Each number is 128 + 24 x the weight over the matrix's rms, rounded and kept within 0 to 255. Layers, rows and columns count from 0. Numbers have three digits each.

# layer 5 MLP down, 640x1920, rms 0.0405, rows 220-307, columns 160-319
129141128139120142109118126131084165106131118093085133133110113140103122129157137138149152123060109108102154153112159159104126130144141159120108131109108098132098134126136128133105123121141153134087104139087125130143158118113113101143163128132145125114123137126086085164105143134160158117146109151111161147123130134156083117115128179131106107144132129109130124143155144101085103120148141146135106140151175083136086148166118150098154144119146154139109121108092125136155129139159171
176101169156140126154091133102141115144120133073137130105086140092119125150179149124100153175088069042115192120146136144128102123148131121116100119089165105157133131120129098144111106136136106116186161123144092178142135121112121130084111126082183149101106090142110139102123076162184082138111133067116106154112132120117105150156136151143116097113127123150115170176117109105115106121137141115096116127117109126124108115101113118147186167091200106175164167163151099117164164137106146
104145138164129118112089126118166147130112147150135131161095126144120121133119092111111139144098130139135128118123123124110132138156144133106127119143106162147110134126176125074090152153129106115116070091166138112099085095137157096129121113141137124145154119106127136105172157151100123112146118159120095157085105093127116105118130155116112114119121141156126121141158134112165135107097135133046118117088131114115104174154115129110136142166097084124116147116116120129098137156108111
142151127147143113148145136129123101157140137112167150124126156116105092149132126126123109094145111100094123142144154136100108125118112130146128138126113140089134124114111143136159173108150127085092167115085114101175146136146173114067129162131066166112128145071151121139138108133120116139143153133137163152127156173131160138138167100143108146125125154092105146151105102144110103138167140116125122141106131110081130123088131128117150086124181142090152119131102098110110107132103135
109163153138117134128157143174109148118125127133075152123181077165090127127113154128139116131210135141141139158101096106077115113138145125132172182083155108127128149105124116153114119135102075123167120143120142163114090114161109124131138056148126116089108129125159142089146142191139144148129087152119139133119138110143115123085117138093116157121131092164095097085101110145133128130113102129144128080128135105104152131148133153146103146086150085097137080108135052116097132141143175
130100137100116116139145143141118120086163150089142149112118146145125110094135106102178132083132119111118126116101139117112094162079130112119157142109125144147123104121113104131121116143105132117103144061104152115125105134156149138190132137186142144117157129133139132151135166098151135102112089076078135135100129096128068136108152141141099147140141072116086132117125124114097176154092079111113130182124136089120099099128139135087195089116109147111164101106163097154117138154142119
143153131155140081105084108115166131138163131154112141116114108150139097140115130106150151116125168100105107128140156098103162114124079138159091103152125122167134107119140105088123117115124140171118123135119142143103183157151141098102155117078105152161136115079173114141142106108139145137130127130125128065125124192094130117112139118126149125129103134114145133144094138138095117119158153097086147097133142156112114106112112152146129151117130120148152100167127181145125132128156105
103154156114165142125106134141147156110130129157130115102114105102141139105136110112141134119157093090144115167127139153117129118074181152182094144098113105114147116116100165137162174085130102100149090177120123117117137139163130140102139134117130167128127130090124127128135078106192102144087124139170112141114104150097130141114110130136103087118088162188158148101148137150160125153116146150156177101133129154131139155116086125151143132102111110095142137115080142139143160101188108
119094124149121172106127138121140125137129148140170120153121109144115142138154129129133151137113155101164117125132097150145120109150143197162120173145097168110111152106119117124109159119106180091125106139151133123122174136144151170136161127118135147186096147158106169128115174130175118150152129101131126117096159099156155119121121132115135122110156118112153139123100131113143110135149138172101119139132118149131115123131142106116121116078187120127109094138153152128138149110155152
120114125120119133181116139087132084097139096123131088133124119148109072132133139135098095115136075152122158156106134140146140147133130143119138122147144154121124094089143134118195114123159102113119071157126128108151129127130145092146156107124087102146098085150149164106142166125140115118137144115081158140148177121142159129116112143166116172099126114161116137083113117147160109138187146126118163116128168123123132143112109116140201116127149158153120109132119130161125108116132072
132113129148150155145152152143133142165141145105125114121136117136118103110154136174145121164144127112133139133152139097132183143145134097131130192136141142126153164140104127139148138144074143105150118138109111171133111111133098115089110099105097100130174137113110060105112111138133095134131130127110150117155107105131156122147117118115149133098140081123101131107119127179137172149101132154132132130104127140175132127127126081121119107119151152114107116163143150154107160082156124
159141137116127100122145130137137136120113123177100149097134156150098104138123064124122143148108098147120111120081123102129174151127166140151103148126153128141169085096117147131110139111180115120138114103126156131144097143071091103104156146165128152124143082073094124160147101120112114122118123148086159129122127116177128071136113116113146154121174125138120114095120137118142119131130126119130138128155175116093101159089100123117146093094129117169103127096102133142103123142132086
112108113129099111117142125168135135174110176116135169148151161113156097108140104150115157107154105145138122156090135194152105135100174159154088132153122146138136177161145146088131130166144166101126127104136104104133128153120125136109116107148128129116133113118137162090136139107134115151099118077140097157120118144121110120126112155169121123124124124116104133119118129129150135161127071164181086129145119120143128147135178109133128136106104137102147113133173125125127112050059115
126130124134154152142106143168099152142121153087111182111093095155161137172168096105082146134122114158180138146143138148102136111132152127153103111149146129124138128126179107154122174120160113147114072183165178117133118124112132139157154137122100100145128138118125110127162130099139073139145112129158129158143163099102130140125126125141118118098132159086127150151108095084149132140127118143149152151139155099122137119106144122144139145168132102066137140126115091136113070092138103
160148142096145105140115130111121111108119108121176125131131138118120135123119136098093106187129140123135127153145159120108106115115118139128146090152149111140106107126081139145129175103134122106159160130115141146132126138140100104157142118160135113118116121128123112165102138135149123131068144134157148114134091093127190141121116146118134109128114144151116121123144128152098145130127138158169190112120136123118142119138112127120137137149058101126138140159146124154133112103103112
133098154155092107159163084119136128113173125119139111119130145121128179079131177104054124162109112136120153143113111129100118160112130117102136102131113126106112100166158085153155115155128130107155134130145102134089083172143147124121090126144128109145116106173153126110142113135090125126161121150115167120111154099129111136102094092147108135132127148110099093123159150121099163149142127137124134115145105142074138126110140138115124111124161098131133095157130141105091115148136175
121125125144099106133142106148107133130128106138134144163120115109126134103108159136071182112114169122107105137126147098135136137137140106114096155174160123164087101117121123164116124129127099153131163130105107124116169090131133117092127141140168138149164140087119092135122125116088148088125119089123128131156107086102112136160093112111151095139131124129105144159182116127149089117105135140086123130138126149107149146137125095153131125128146119143148130071139090142042111112116164
103114159121133090101159118097102123150142136119130143090135154161128156137100154152110126127144210141120107116123098082138107163096150134116113127154161088147141140087141141053131129114170155129141166139136132091108129129137086118169155108143173111155128133128147112126107122167131125165146102142163077128187161097110140130079107143116090150154117139152101159164125113138142155091121143085118147119123141161126119121127118125157120153142096126142145168133132082143152108116164141
132090125140134171135135139120134086132180133119097102162110123154111163124103132115141133106093143138117132102078129118147128156118096135084122070114168122116166118106116165132122093130094125162127114127138126121077152127152129168110145168155130132150123128108138130125114102155122095157138122175106122163145111148075100146147110135133131151112144128140119141147095132150119095123119133128088143100109123178142135135121114109147162175143089143121119142122105099127169153119117161
118096108172102134127147145182104115094138179160132109096169108089079101146158125132120183101140118106128140157130120130131085137101110098145115168134109090121122136084100133151134134167115095172163133143091127106135156121174167131132112099141109113114181140169125135145126142135156113059105147139121123145165124164088121147135112124118141130147094162105131130120118141137117089138150173170123152130085084142147124150106104137141098081094158154102114076144123132095142118152136148
187115175133158152150093185151158133166125135144134134124143128125107148095139106102139168170147104095137094138186116143104128094146125161139151132167096133128099109127154101142123191140105111116176131105106163147151140118137139141118136141136145091146068163129112112109131117130102116181131119098172170120112157102148176150114140157153124102122116142144124125139137153153130135138090111132111152103158131141136169132088113106108127115191146143110151072110139100112146134115143147
151106144129135110098164148177118171111159147133131158103091128155099074060173128161140078116123105145141082076140117125123146155140141114173118138158146178146139086148138142115176087138122130140132090124123123109077081130161174087132122126138135160148128160135079185108121150130111185131126097128134107118143096147143119107104177109123126136198132165144134107131109117130131111140146109115148143134104122165111126150117115113168124116132112144139079145121132121123125147158117154
114125131100132096125134129110123156129124097150126096130088136131136125162143103106136111135138089108123120109100112122126159073117125147138106096148152142135155132117102142153117160098155107151157147153107105145112097114161123124167107139153151123157118107060118093143094120085145105132089110128115159112154157093121146137128092151137129100106133159075112124155150167143138091137108147158136111118141123140137133159168139144135151101104151132105114125130122126126165126109134155
159155132090100140125152116107174113135132101101128137082130083139158124158105112131116126118097093108119131124142135147126127112154130117123130150142153127163132145120115103174141133110099131135131135108113110118166080102146148146132139138130121141126132118107149123153116130168146145151142124104164166163119140119148130093136173096155099112077101136146131117134123101096168110122124119130099128149200165152126103147094162126122110167147120173093103128130087181140140141136167125
156135116084120077124119104125156078109150150119125156127125132129147166151109090163144124090115171136166156128158154165099137093117157130090170144113143120124151101121094123156111170104146135115104071086143185131095129116126146162131107073109102110125112095128106072146102130122137118143158202145139095152093089120104112119103100105152114080142144098144136122141135104135164095164094101163085137141160167130186098095135150127115114116124170096171113151109135115145149075176147103
084158117122109116119141132112123153143117184128176148129165172110135119146115133152152158141157073192082114138116117147134141118113099116110153145164109142139109143090145112099136119122104088124140119099144115153118151115143121123139189135091145169165148134138140137096091141136189098114115163107129155152131101110110169155125140073122159135120117135073104124127156150119166142139145120139184169138123120166141106112148132157124141100136106115147165144110111088108159115143151142
105130132122127151155123165160119165141139132110151127091152192118139199097111087116149108137122085114145139153127121140120098160168194136125094126139139162135112138148082109164090134164148107153128132126119165126151115107152133176134163143116134147119145162101147122109083101125145125119097105112138139151141136126095132157122133150120132108110158142110145133104135161099130124126157147120154121109123114099142117108087161108141118111117139134108104110143122106140172091120096131
094144125077149120119122137146133120116147127175117109122134155177163083141120173165145102093129098167153172151122137126112120147105139123155133130113096097123140132154125118173137081159131153153157109138103143133137154177090118133168078125109114139194134098105134138156124120099103096122147156127103149109104142123130134166139173087140149153118104135142147123126145126185122120126092179126122116060149105164153126139154117117136105072136129112179119140142094109125095146126164121
127134141119128125124182129141124131119137101141138133147062170158119118103148109091178097115126104159126170113180151121120117119132128084089139126108163148099103158144158159162153178109091159120131102131081105147111171139080139142145128077151107151086116111084138121099156064134129131144111162137107109100124135141118135108160152121111120052146093145092148123147110168133073169125122093137088108136145110126122131135126116174126121141090092154144176085121065108129122130138139136
168093111143130128150110124098135199098128130144121136078117128140115146113130116102135140128089092131110136114110083166128143079119114105102138156169107122155167131128166120168138104118095143096089129108177148093091136100126148138186137162152143166154172127113145077147124114106103146121108107114123133111110126100146155084120065146125147151109120152140098091126136164159112162142111146140127153141139128152109106130125162151194161093152131150171166124143098130166133121141144172
161143158170132148197105141155111128113152085121127147168159126095136093108146140114133154152166108166116146180131109161122149107149116132153118119139131144100082092112120094128111229138140106165141127152144151149101182130093139141122159150119117146136128131151163114133135137130126115148146150095101098123128124120164104104140101139110120165119121108175137101149066131108095092143145127119118104117134120105179123162135129117150131148097135119139130132101187145098116127098160131
170150122143113128133109144123137096179091114141096124096158086076111111153148131104138099136147121157126126126141117089139125179121145086137121164101137093124127093131167118166105178125109116154118147135155148148136118149116070133113124153117122148094172117079130164131113118147107149123079105127116115160148108103113102108149144119110164135087155157154088124114120197130100152129122136178109134099150089118115192136135112126138148123126127134108149127152138156139144118138115109
131114121143123075158107094158143111102130142137111124130120172173137121148134084128086124151120138117138124104135106138125150143137089122106106108132136170200126152173113133171153105132127136124117137146115093122129141126083132117124147145123139075151101132097152105115108083137113169133179158139161146111094195130177144109136140153164127162108158110129095110083114139089104128125105138131149104129109110134104089096139143112120136151111163137145117132119142145102110163125073151
139154119121129154161121131151144176121126121147136162138164139123117109145148103131109120139136090124133116137106118148147164119094098133181140159119132109130150144152157131086159081147135152108103152118186129121125170118116149154134129152157133135103110103138123145103108141141159104170170108145115106123127113187134106090104104085124116114094134138121188145107117121120144102151149108105136146164087147131144111148124095167163119127128147154170132095109152168090161112133084136
119107140133118146108147143135106118104129132171087101144143118120074112199122110120134129126100085103080135146124119098118091096132095139131139113125120130104121117107150148156102145141123145145110119094129095148109126118154120111109163147154120126119152120111131123121128157127123104134112097117140092140166139117106147130110127142099158085109166132113146168133127106152139174121128106133133109146163122122119165123111097162111124129202124120128130123125148139132105111141129131
113102107129119142154156094164104151141113117135152121105151158128111129110147129119140168122118117142145124147123119154128101068130089110122115167138185096135091173137136132142096120094130129148120150118143138126098124157105135088130087104136130132141129106141122143099093116078140117103127114124132157094134152165121157107118143065105107097142139153146104151134105115125156143165128154147156140152123111122121074146140101109120124112105127113170102130138149146115082091117150091
110089105119129175135128133091132145140117147130172130122141133130113115087128152114174106099120157150137123117115135133123157134124112112122170111140147127106159138147109147094112083137132135130108089121134133122173159138132083167123173118113089149167121170156082163158132114127119112124133150148140084161144093143111115084141127156154130080114118147153136148094124135154147124113099128141103120096124155114104121097125114150129139152112081165164098150105144112109112160151133100
110122139092097121160111145147159137143165138143150138156119138133103147109120116103141155105140137143109128133096128117102111158134117117117159133125131122119143103128155106132156103181111159107132150101127152159136135126121113103140131101120147105140130115104113184116135173103119107100139128123094130121174123065150151137128060106140149105144068135155149109131152149165133121138118138154122131090119164095165125104126125160115117147135128106143109158130166094137130136143092171
100103103071132097117087141137152125112131138110137140137128125172114141150109126156143138159163118131103143118133135125135151120120144095157124102127127117188157131145174150147107138124156157150118097129120153100158143156159156155078145162125112124120119089129130128122132159124132090135138127140127165098101139136155115131143102115126147115153168138133134118131163131105147098189148164151123145103138139097144136129144100144119135135104121164141125105141112113148163144122147131
131059113150160167125112109135134111066140137133124124146135150139123148137122113114076128088116148119139178125113075149187095111144122125113126087094119183146112133174156084136115114121139166157122120132136129122142092106123128079159137078154134146126139130119105121137115076141120107163110112184123105084120110104107155109117107109106121109100127162165176137070138148142102136133131160148138143131177140087088140142106156118145136123134102118151145118180110091165082129144158141
098112083112136152152143107127142155129124152142150125136098123115134153122130138164140123162071135125119138155104109162158119123147101158116128134112145127130125139102099114159122075119150100115116129105113127109087123114139171126118164113145118105190118111145124085138117115125131119115152112098117166076128132132124159154167130093133157122134139117163103142149110122107131087090100131139135109153105126100134120073148113143098109186189129117172144126131101130149173086135116106
116105112085134137139119126099134116128138166149117128122141133154091148100107115079119101130106128120077112121155124119166105138099087087156144148107141130098136131172110110144145107121148152155155107119159123129186107157128147101135166139129153103137148117116157138119101145094106129065053133139120110115183139164197147140117085103123121170132134138117135165109065101135072155161155106137162096158121149100093141146103148136114082175116196103167106136161158185156118195102144136
150131173125177100095097143114140128141124095141115125135147093109190155138111096153143118136121086185114110121145147110153110119128122129139124144118114103136164103150121111098143129136128159142120108144135134115119112115116140068096102138110114124140121123165193108118109174150147114155132136195173110092128128130147158130115117174092106176136137139117123097114136101110167139137134102116110126135125099091140129133112162150079158133121137142140108142163127116098112133094133100
111134186150167149115116113135147106136119112113153126070133163157109129129117133160190134134138112157177117175147123094135127136127138127133104101147154101133118102114143118084135114151152143095141124089147122137134086125119128114109102143143126155128129111133119160142136160133138128099105134108137120111134168121141130134116133125084107118093088145140130122141113084166156090150123116122144124104134159117157171127138128123093116108166134163129148118113108122122137150174125155
082096123147135151090117123122093136170103145107139147098139122151149145137105188150146133174096147174122122111130129100049170128201149127123109113140120145118088126124144112160173160161132162118126122169164142133128128121138098167093141103130146125130148094135139133167096115096115124102128145122180137095154094133128142060092168106105145156115081142101129123125109125138132114125127155151119132081123113129116152129187131152165128118064154125141164111107119076139079100132163103
159131115134161165133132143137107130145138109116126152164128182127169119145167173121124146088134111132125128121134162163109138112131124152145164147117105101108117121112124111133089153107130134146141139138132146130102131175115110140098082145133121120125101141165185118124119099104147093136132099124141085105141140126103137096115117108158143112141147146106144122152141093124093138107130126107094151109131142111090109108118149142110146159148145116118123152141125118145099201175154146
126116115203126127112114113131159123113138130163112126118135166153164119132149151115157122152154121100148101159141164104133096130154117134101143156118153138162068129155125100089115144140126114130122112147129128099092129152135089115177140115160119179146131092149135135085100168128118079111123141095136135137139113124094111123103142080080145138139158127135144132134080151096128106127093126096169123106146094105150144126142088078103137092131121101158148077132103159096130136161109118
113134089132138093108122117127143124124132125093140143143116105113136153163126179128109152139136120130147136108142086134116111180134095138136119166127137097066161095124169097131088118130152126098075114164145125122117130118130058145160081130151152090123122140127163118143104135141088179116134095109131098157129128080118125131136129110086109153163159123106092122130131101122087097141143131132141163146124124097126119133158090136137132132167126113132147115089099063155127081104147101
086110110096116091127129158106155153127130145153067191108130169127107125115175137126106111190100105148134082121101114127151142127135165112160150125097113125135140148075132087130117132111079116124111145133088132146161131146110150126116128134154140100164126141093079097145158126125137141151131161130130175112122123093117135161130125159125120126136172160106138094078120148127151149125131138130138128155128148113115150121091130152107116127144103111170125131121148121129132115126118181
162103080113116149135125118124133075127122100155161166142129113147119156144147130150129112128136105102159126175155114185124137118152103150117119121085115093126101161066143154103073151129123138150080126111130137159112126104128141098192151154175163116103135076111154167151126117139136136130115145111145133101132125124118105120085147140111157134143104137084156116170129162176152138123122140146134143182133133152150131149126130152112127153142153131130135117169108117156151138127146135
132134162126147150135140147151125130136153099089136100120122133131124132082105125128112146129122161098104112134104128070133150106139174107100109104154135136145169112134135176150158092121108159171136152115108111129141147089134146114112123101106136097138137121144156147116178101144125172116148160120094104097141116134078118117113161128159110133148096160122139141104119122107149115116131157163134110132127146096133103123091138135123098158155146110147122143114102123095112121162149126
126166106119097105111145085133120106126122169103133096092137103121113102107118132125126152135096107135120136137113144096145114115092134111122140124136150139165125135071121169152106092166133141122127169139125148162136059108130145116140110146107167143117135129123154126112122099141083128123116145125073096115122152170134155111135142111159138176085112151141121121105091171100174130102169115131150159175176122126155109108143144207110115117151157119137137110153101168101199142109101112
076136135111133092104138108167098169149145117150146133126118145158132099113078121125160115128131096128115144152127104093113148162090141120130119127125113159155152125116171140099115110141117129114072116147129105111097140100127167119123133140138159179162147123118171112151151097128132118144099151162135129096143142119147137151101112133123146154061182120134151102118150110142125080136142158133111126114139125140110162123145111141116125139117087125113138137076133186117119107100147138
115160139105120118141127143171166114191149089081128108118112107091085098118147125119161073143149148164134110111192153135124095152154124100121159109154139152124131138147150122148128161132102133137135097156102171147058122123113128128128125124140112143134138113143113151063109115136144109129137141145175120116110152142121090084147130110161115144103165139090138079175130159153144120184127159110141130106098087142167115118103121140150098157102115102154138140135138151142099121155130184
136162142128157099129104110167173142119125111096107128169099127102164119175112146127087122090129172102096137152101142132141108136125140154148132151131103148146123146139107128105131099157171090136128103137151166130172130144142123113066134118141139092121150138099129107173101158096193124098132126124129128126120155170134165146111101107147126160131123129119090175166118171098140109162139135098127108150150170105168124127142106138140095109182125138162099131138113135118183122101112102
134125159118148115094164161128128148127134163126155117110111125107189166158130152098104133163150100119123182120139136133096116116138126132134175153123128092131112119132142112109093124136115139134138128110176172122125091114102126157140146160119111143115124127128123119142155120125093147125155139105113127153141088123135109131133171120127092145165150134113121130090126114106119128109092079140105118112151126161094127084109117163136123119210129128148086130106125114116154140174109115
087117151136134086147168136113122115133166127150123102113105140113079136138118137103069165153121049182103164152130133116135116140107143136092078155134149141129126152100134131075146079171101154166152126127085151160134170159130146105140110181080124141141136178173175139159087092154084137128115135076119119151168109086132118143077151116135120131139129127078121113107113073085108147132116164099128112103107126136104137111095152198090138122144124140111121146144152099089107118128156102
093098150156089178121119126122129118196103119130164140175181087150082107095090097141119139116132157146137125159151168128140132104133128101122123093168137190094095116127113125116096128129108110131130138110150120131135152121129177129129123121173092097171126115082091130146135152114109102107142131124119129126115138131142119122177145070118100139128125163120085099128114155136112092147146139129132099095129082137107111104129080098103130129066109137146135156117128176155105152133116115
117174122110156158095122175134129076189159139096146127128149149123097164112132095129177144106152105135129142152124101122051160142109105123114146130118142108127112112092162121146122162147134098150114151155121147110121072093111154145127137116136116101099125134145138123119134185103105140169137133139163151093142096125115133095130107154152116168114105183121146076108128152139151147138098126123144135173152095112094120124160115071092117140113147135180156134149132158164134065154130101
104121144118105110124132112107081133140146134153158165123153170139076150105102124141119153142068119146096121129138084138139097163150210147130128152106143116133151129111168144120116104129091164157136094126176117125102110115115153107105111078135146135156129137138072123140103118118152090102151128187087137162176137113164093139142111144131130142142110087137144157192107125190105105119124124096125109102110129137158175124134145120130140120097106177122137120124100122141091081111128149
126119115134102081093101124120150105131107136134107119130162132153125117123135114096134136126129150106128113120105139150150110129145112119168170117135081131108097113132113125126132135125131093121138136118081109081100104094134121159134070124142158120134113101139138142129175110139127133115102155146100131101126103119163069104095123137116118188122117129126126115099126136128116099122127100118118158131144129147134111121138143093150182085173113121141140113111153122109135101135111104
141117119097140131138090148143120152102128125121112108130121108118119104145180130095120130136095169125164122134105113146129130137171095125172103125128098117141146112132114089137129100119139144158179110125176128156160119127143150088140162140110106141114159146146071125128141090097156135064136131130101107152135131157151126091135118148118143099150139132119129093105139126122072160123061112151057088154127109149141146111136111082088088095118133131102134102134140165100073169138070092
155122114107120124146113104117081091167088184163140137103127132123123147120114158155153150128133108134155166145135150143139163123165144117139099130112125144187157141175104098112137137160147111136149163093122132143112116113119151139147107111125132143147084139158143142110089101156112156144156075160119108122143102127153121102131129091133088129132137123157152140122105177157133128136131101102108122150129146126147154135114130107106132165115128122143145117164105118144143085146116157
128096129142120098149129102136131126123148099084141095126097139130107135069102150158111083155121123107187103108126092102156108093105108119185111142120125124132134126146129134117126169134134136157154159147128112119072112114101095055173119140113128138110061137129151141143148140110132162107126098162107130150134130091091125110133107150145092134137164088124107109116129090128161104132105124136143122122116148151133114153115163131115131143146095116105180108148159151141138154111098156
148111131087144150116177112105109113129104128168139114149131132125138149144137108163109146180108126125084151096151134103074156116116098115143150105130104159134133145071141155061175086095119103159098136148143161160139132098157134126135114138148116145149119099097131125104110127132141124141160107154132098116139142164145134134105125110125137155118105129132131090161157076123124165119105138115145116141128150142090138091106113164182113078165165113126116101143146123156139100147126105
124132187089107149157159132100123099100177110128158125141173138126145111123126135133151140120144150149092093126121125124151135093135078152114099093138110100143151110099127110139144113136187123136155174144173156134136143117120102129112156118158084151123109133113176173141114110131115145103117191187155141104182121132129118169174092144151126120112118098123141082147129152146107119107112127098114132104123124104146132155122084124128151143138108112110137140139097167118128125138123123
081093146121111103134128146137115084108128127117166133150127164134115122087145117099127123134119155138157148095108125073181119093128150119112140141114111165119160144132146075123126090135107177100119121154161086177104169143138127152144154125108120136111131150137122085153114099128109117130163115119142148147121127117155119124139144113111135136142102148119156136135148140126134101181124092138104127120075154085158130150121170136100127100127126111089099132145130124139127119134123138
132163143134116127122113088157132104097161124133122152168146144141114127126131143126139094155095158144131099105139128139127137104113101087109148129151103139098090155138123141115161181147184118104113083117149109128107133122098159141114113086100170134140127070114110100124133106124121108138141126139130105123123127117126141102155154153142162131133177086113137134139113098126148113135095121142128148123087133087147117117105104071183134121143106099157137123112125109169146171123149103
108094151097136133125132158147144106137129124115113073130151126138109124107110125110129106134165139142201088097154095155119098152092124126158089140091120156131137126129126148099140091137136102114182137141127165158170114120150113150134111115092072131114137115144154145106139112164102106179092157103135103093149162127128104119140084160129119117153137161127095120116093142137133141109119158150123137132100129121127124096152111116121140110093125130112122110147133113137117102108119107
140078139129140144120140177120117127118138108095141124103119108132108110176173128124075128103109108125113142150137124125155129150144160133166129121177126110143094138162121105115119111143051171103141115156142132138124162126114120156142103123064118137140142128121106171100143130118120138127116120143141119150138110146136110107119122121096092071126095147098109120134135103136110110135151119137130095126152126107105102116136077114124109119105099121112133129127135166100135167171090113
113131132125163119097144120087102092113123173140143137152075118127153109112128137113088128114102140171125165132164097113110103130134155148141129102109205126108115152061102116108118126126129107139120083115127101107137114155120101127122101111129165126134149160091151121108108113140107154130139116142113138143082175132167084109172103116173107115137140132151127116160139171093133126125154122134143116119142090116127103094133121119138095099110151132110109115155131154191130212117150129
132092133130110141133131126134174170110149136161136181187125152109161142104148160119145187140080156132135172119147161141116161103113119120097103095132142091171140165125104090137098139112092101153097107135122142144126144169137138145084113101146159150136121146103118113126144156091127125109105157128165118140141139111121116150140117142075162099139121127120160157102095125129148154130109099124115199128173162134124132122153139135139128133130097094122135111123140127119129131131130113
194112104065125112128155168128145084121163142155124132128151144159127117102113139159138126134123140080106126148105110101112123122139152138116133136134123113153150152138149121114119096146129173156168105133111123106109126176159164132119127109121151095134146129165088101180097096131126115164172148108132135135117155127085121133116154139143151179118154150126131139130159137122153119111140115117133116071129111075117130094118133154113134116131132166134137073131097115146147117109086085
164132149161093099125101115087130135182152123135108171200095139144113127123165146160151138113090095134079079124113130158188107124119153128137114149108126139154123151087136106139163101127106149137116138127146121126142149122131103147103122151113158134155128159129157105106143125138150095122137155139139193111117142089138107126138093142163086087124139130112115162100087170134072121153161119138097100110100143110134120116104112149115075112147115121148094098123119134162150097127124149
138146178113116169107118131117092143133140131111126124098151176097099143178130122129126149176154126184131174143130115151125122164117100165133114123142163124194161119129125147164104127162110119143112153181127114117128121124133123173142136119145149162157135111175102101109097129132124078147125151153134088089109147122149142131125098153140135132118106132128137128097149119123096127108092132141139131121152126105136144128137114122142111168121143132111152088124125110113101139082116153
096124124193178130146133121128143163143169121114072194156151099136118118119134125153137130124157140129084105139178114112130204137155103181075143136085129137144120127131130120117162129103168134175144133115157140104145191113112167134111129122113138119094131118100101122072142162156139145096146131125053126126120103085128081171140143095162116120168112101094100099100127151149093100118108096151115101142063142145073108159119157104139145122116141132160102178128101130140127131124113128
131132125106091126114140159088150129129119103160113112133109113107090149112128153172152154092117082133116091130112113132106173141140128142114150149157138135132162132117162118132126124121125102126113152160113113125125103131145146120134087090165092125124150155103123115121090152130131105155130152141115165135117135127154144132072151113128172122115140098145138134163092136055142153102106136134148117119110133100148147123143147148111160135157118108152109106147149107125168096136165123
121116118113160139107164134162138106152118128096127129106116105097116104144106138111122133105125096113100103132139115162150125087117122115145117128138122148105131105137146145143108124119166115136087132134118129145158148141140153102096111152140125082131103127131107155080099119098149143106115131125134157104132115149166147133118148121133117118119091114114140124166097091146116160079140126157141133121127091112154064139111144107107150126086115124127068110127114119135141153136114145
124151110137092113125157126159136158121093118124136109117135115117130134108107129137119135108122139151100098126107126137180146140144113145106105131155111120171156130125138155115119126115117135139134154120138121120165124123126132174141119131131154129147149122175130124138093148151188119128109137161151134186120120142117141133126125171115151157165114130173150118147145106132117169138126113162155104141151102160160147156101141125083101075107135112083132163147112098145158110130141155
100131124084121148123137112126125128120105142161074121113111138126137173131134133099080116159076097139155165128116124080147102172112096137107149101128152121122124145157086089164161077075126137120122208178183160111116136114106169130120143148120124132198112152146159097140068141113114167120110131112139115141134096162133114102156141102125098167148155103131147128126123104111164163127139132110100122147117103105172103122150117147114141131114111126131141137120133075115101113147129108
168160132158162147100138126084136091169131165160122094143091124156143135108135137165124138094135120140096122131146173148141085119165147149130159087104147199132116136172147139114143135123145078136165104158130120128123148083157135148140139130159107175093106116123078135124120143128140143164099135157148152091081123117128108119144164162110103142131130130095159141113120098124180140083132110096143102123127135139150160141098122095136133124124119135143118163113140084146120111115102155
099112133083118168158100123144152156156127115128139121108107151137130146150060146117140116105122100131143120079113143119099140154094165114126085123149122133118105128126118156154156104129132093135150127128132098102097091105135158143133119119143110140107128133122098176101100123129164150141121121107182126137147144151105126126095101125116125168131128177093111112141115126168114145141122164136153141105142153104073129145130153129110145155082136134139139143112135141136125143096168145
149114116100114099110134089101118171111118140153117133130117138118152084148136126143140154125148078154128114125118121131098137167158120099094171114133118100076115152107180105128123132162159143144140112090125100178117101124144175138127138153126133106127149119119100127127121076118140168118092073099108090126134129098083101141131113115183136136135126132128112130143119145148113108161140105113112099155085096133102157124139160156136162112151155087125158146087163100128203113143121136
172135140113158116104140095096148115123155152120114122098125103135142125103112118130152161095138107130101100135145098149136124117181116128121164165127118107115145133143161132145114133127110185153129156131119127127122130105081120119081142132123122135127151134137133105136126139123152116118113128165170103121175152157175110145096116152106162094101129176112123173128138122099124075149148135123109125110153157104139124210103154127116106127128106112116114183112137094123111111098148121
118133123126102090102120105114108152136127104121144111143114144139172136131134138061098112132182108085088145132128133108115121145157142070105143121131150139152142138162132135126135157134152108134096137105154126181181119166151134111138079091145144121121161137131131137129112120099143141142128102155122136128116163097171119103144109131138112128134085116141105111121086094113125180125102133124148120110156176153134142121134145088087174131119111124147104095113152163131118084138067106
175106120098100123112158127171116138153113155099132119128134135144126116133119147134138138117122125085127103140102071139147140165104166122161121142133121115130103114120147154168144067121146138149144096128117109140077113087122144119095133142135099125054152188149179122118154133133117109078138089174124106133149139160163146095141152117121135124150152116167100112129108128111135131163103134114079168152108131122157130147100149134104110129107162116160115137117139141125126147158115129
139118145121145118114109103129104108127153136119121123126145124129142112188149143143127077164125121113138143164124136125132141129131119132112131103110134113052170155124115128120146178110127149150096145156141160128178132138149126114088108162151126099099165167154163123122173114163122143118103124168158092106140121106143099138129109098128120147141121141125120152166144103138112127091091128171112149123133150153111135097107107135134171144152078071134146147138142126081096117143131136
132121192107142138145099141137099142116140088146127132108133124135141129146119094118143120122135169130131098150156150079104090147105147143087122141154178131117149106101146103126092121132156135142181136162120145123095221103100113131125144111102159160132149105110152168138158083152148087149121130150111089098120099084142122125100122119151148136101117163138154132154124122142092133084125149141157139134099080091137133122122103094123155119160141130126116131153102132117193093063137129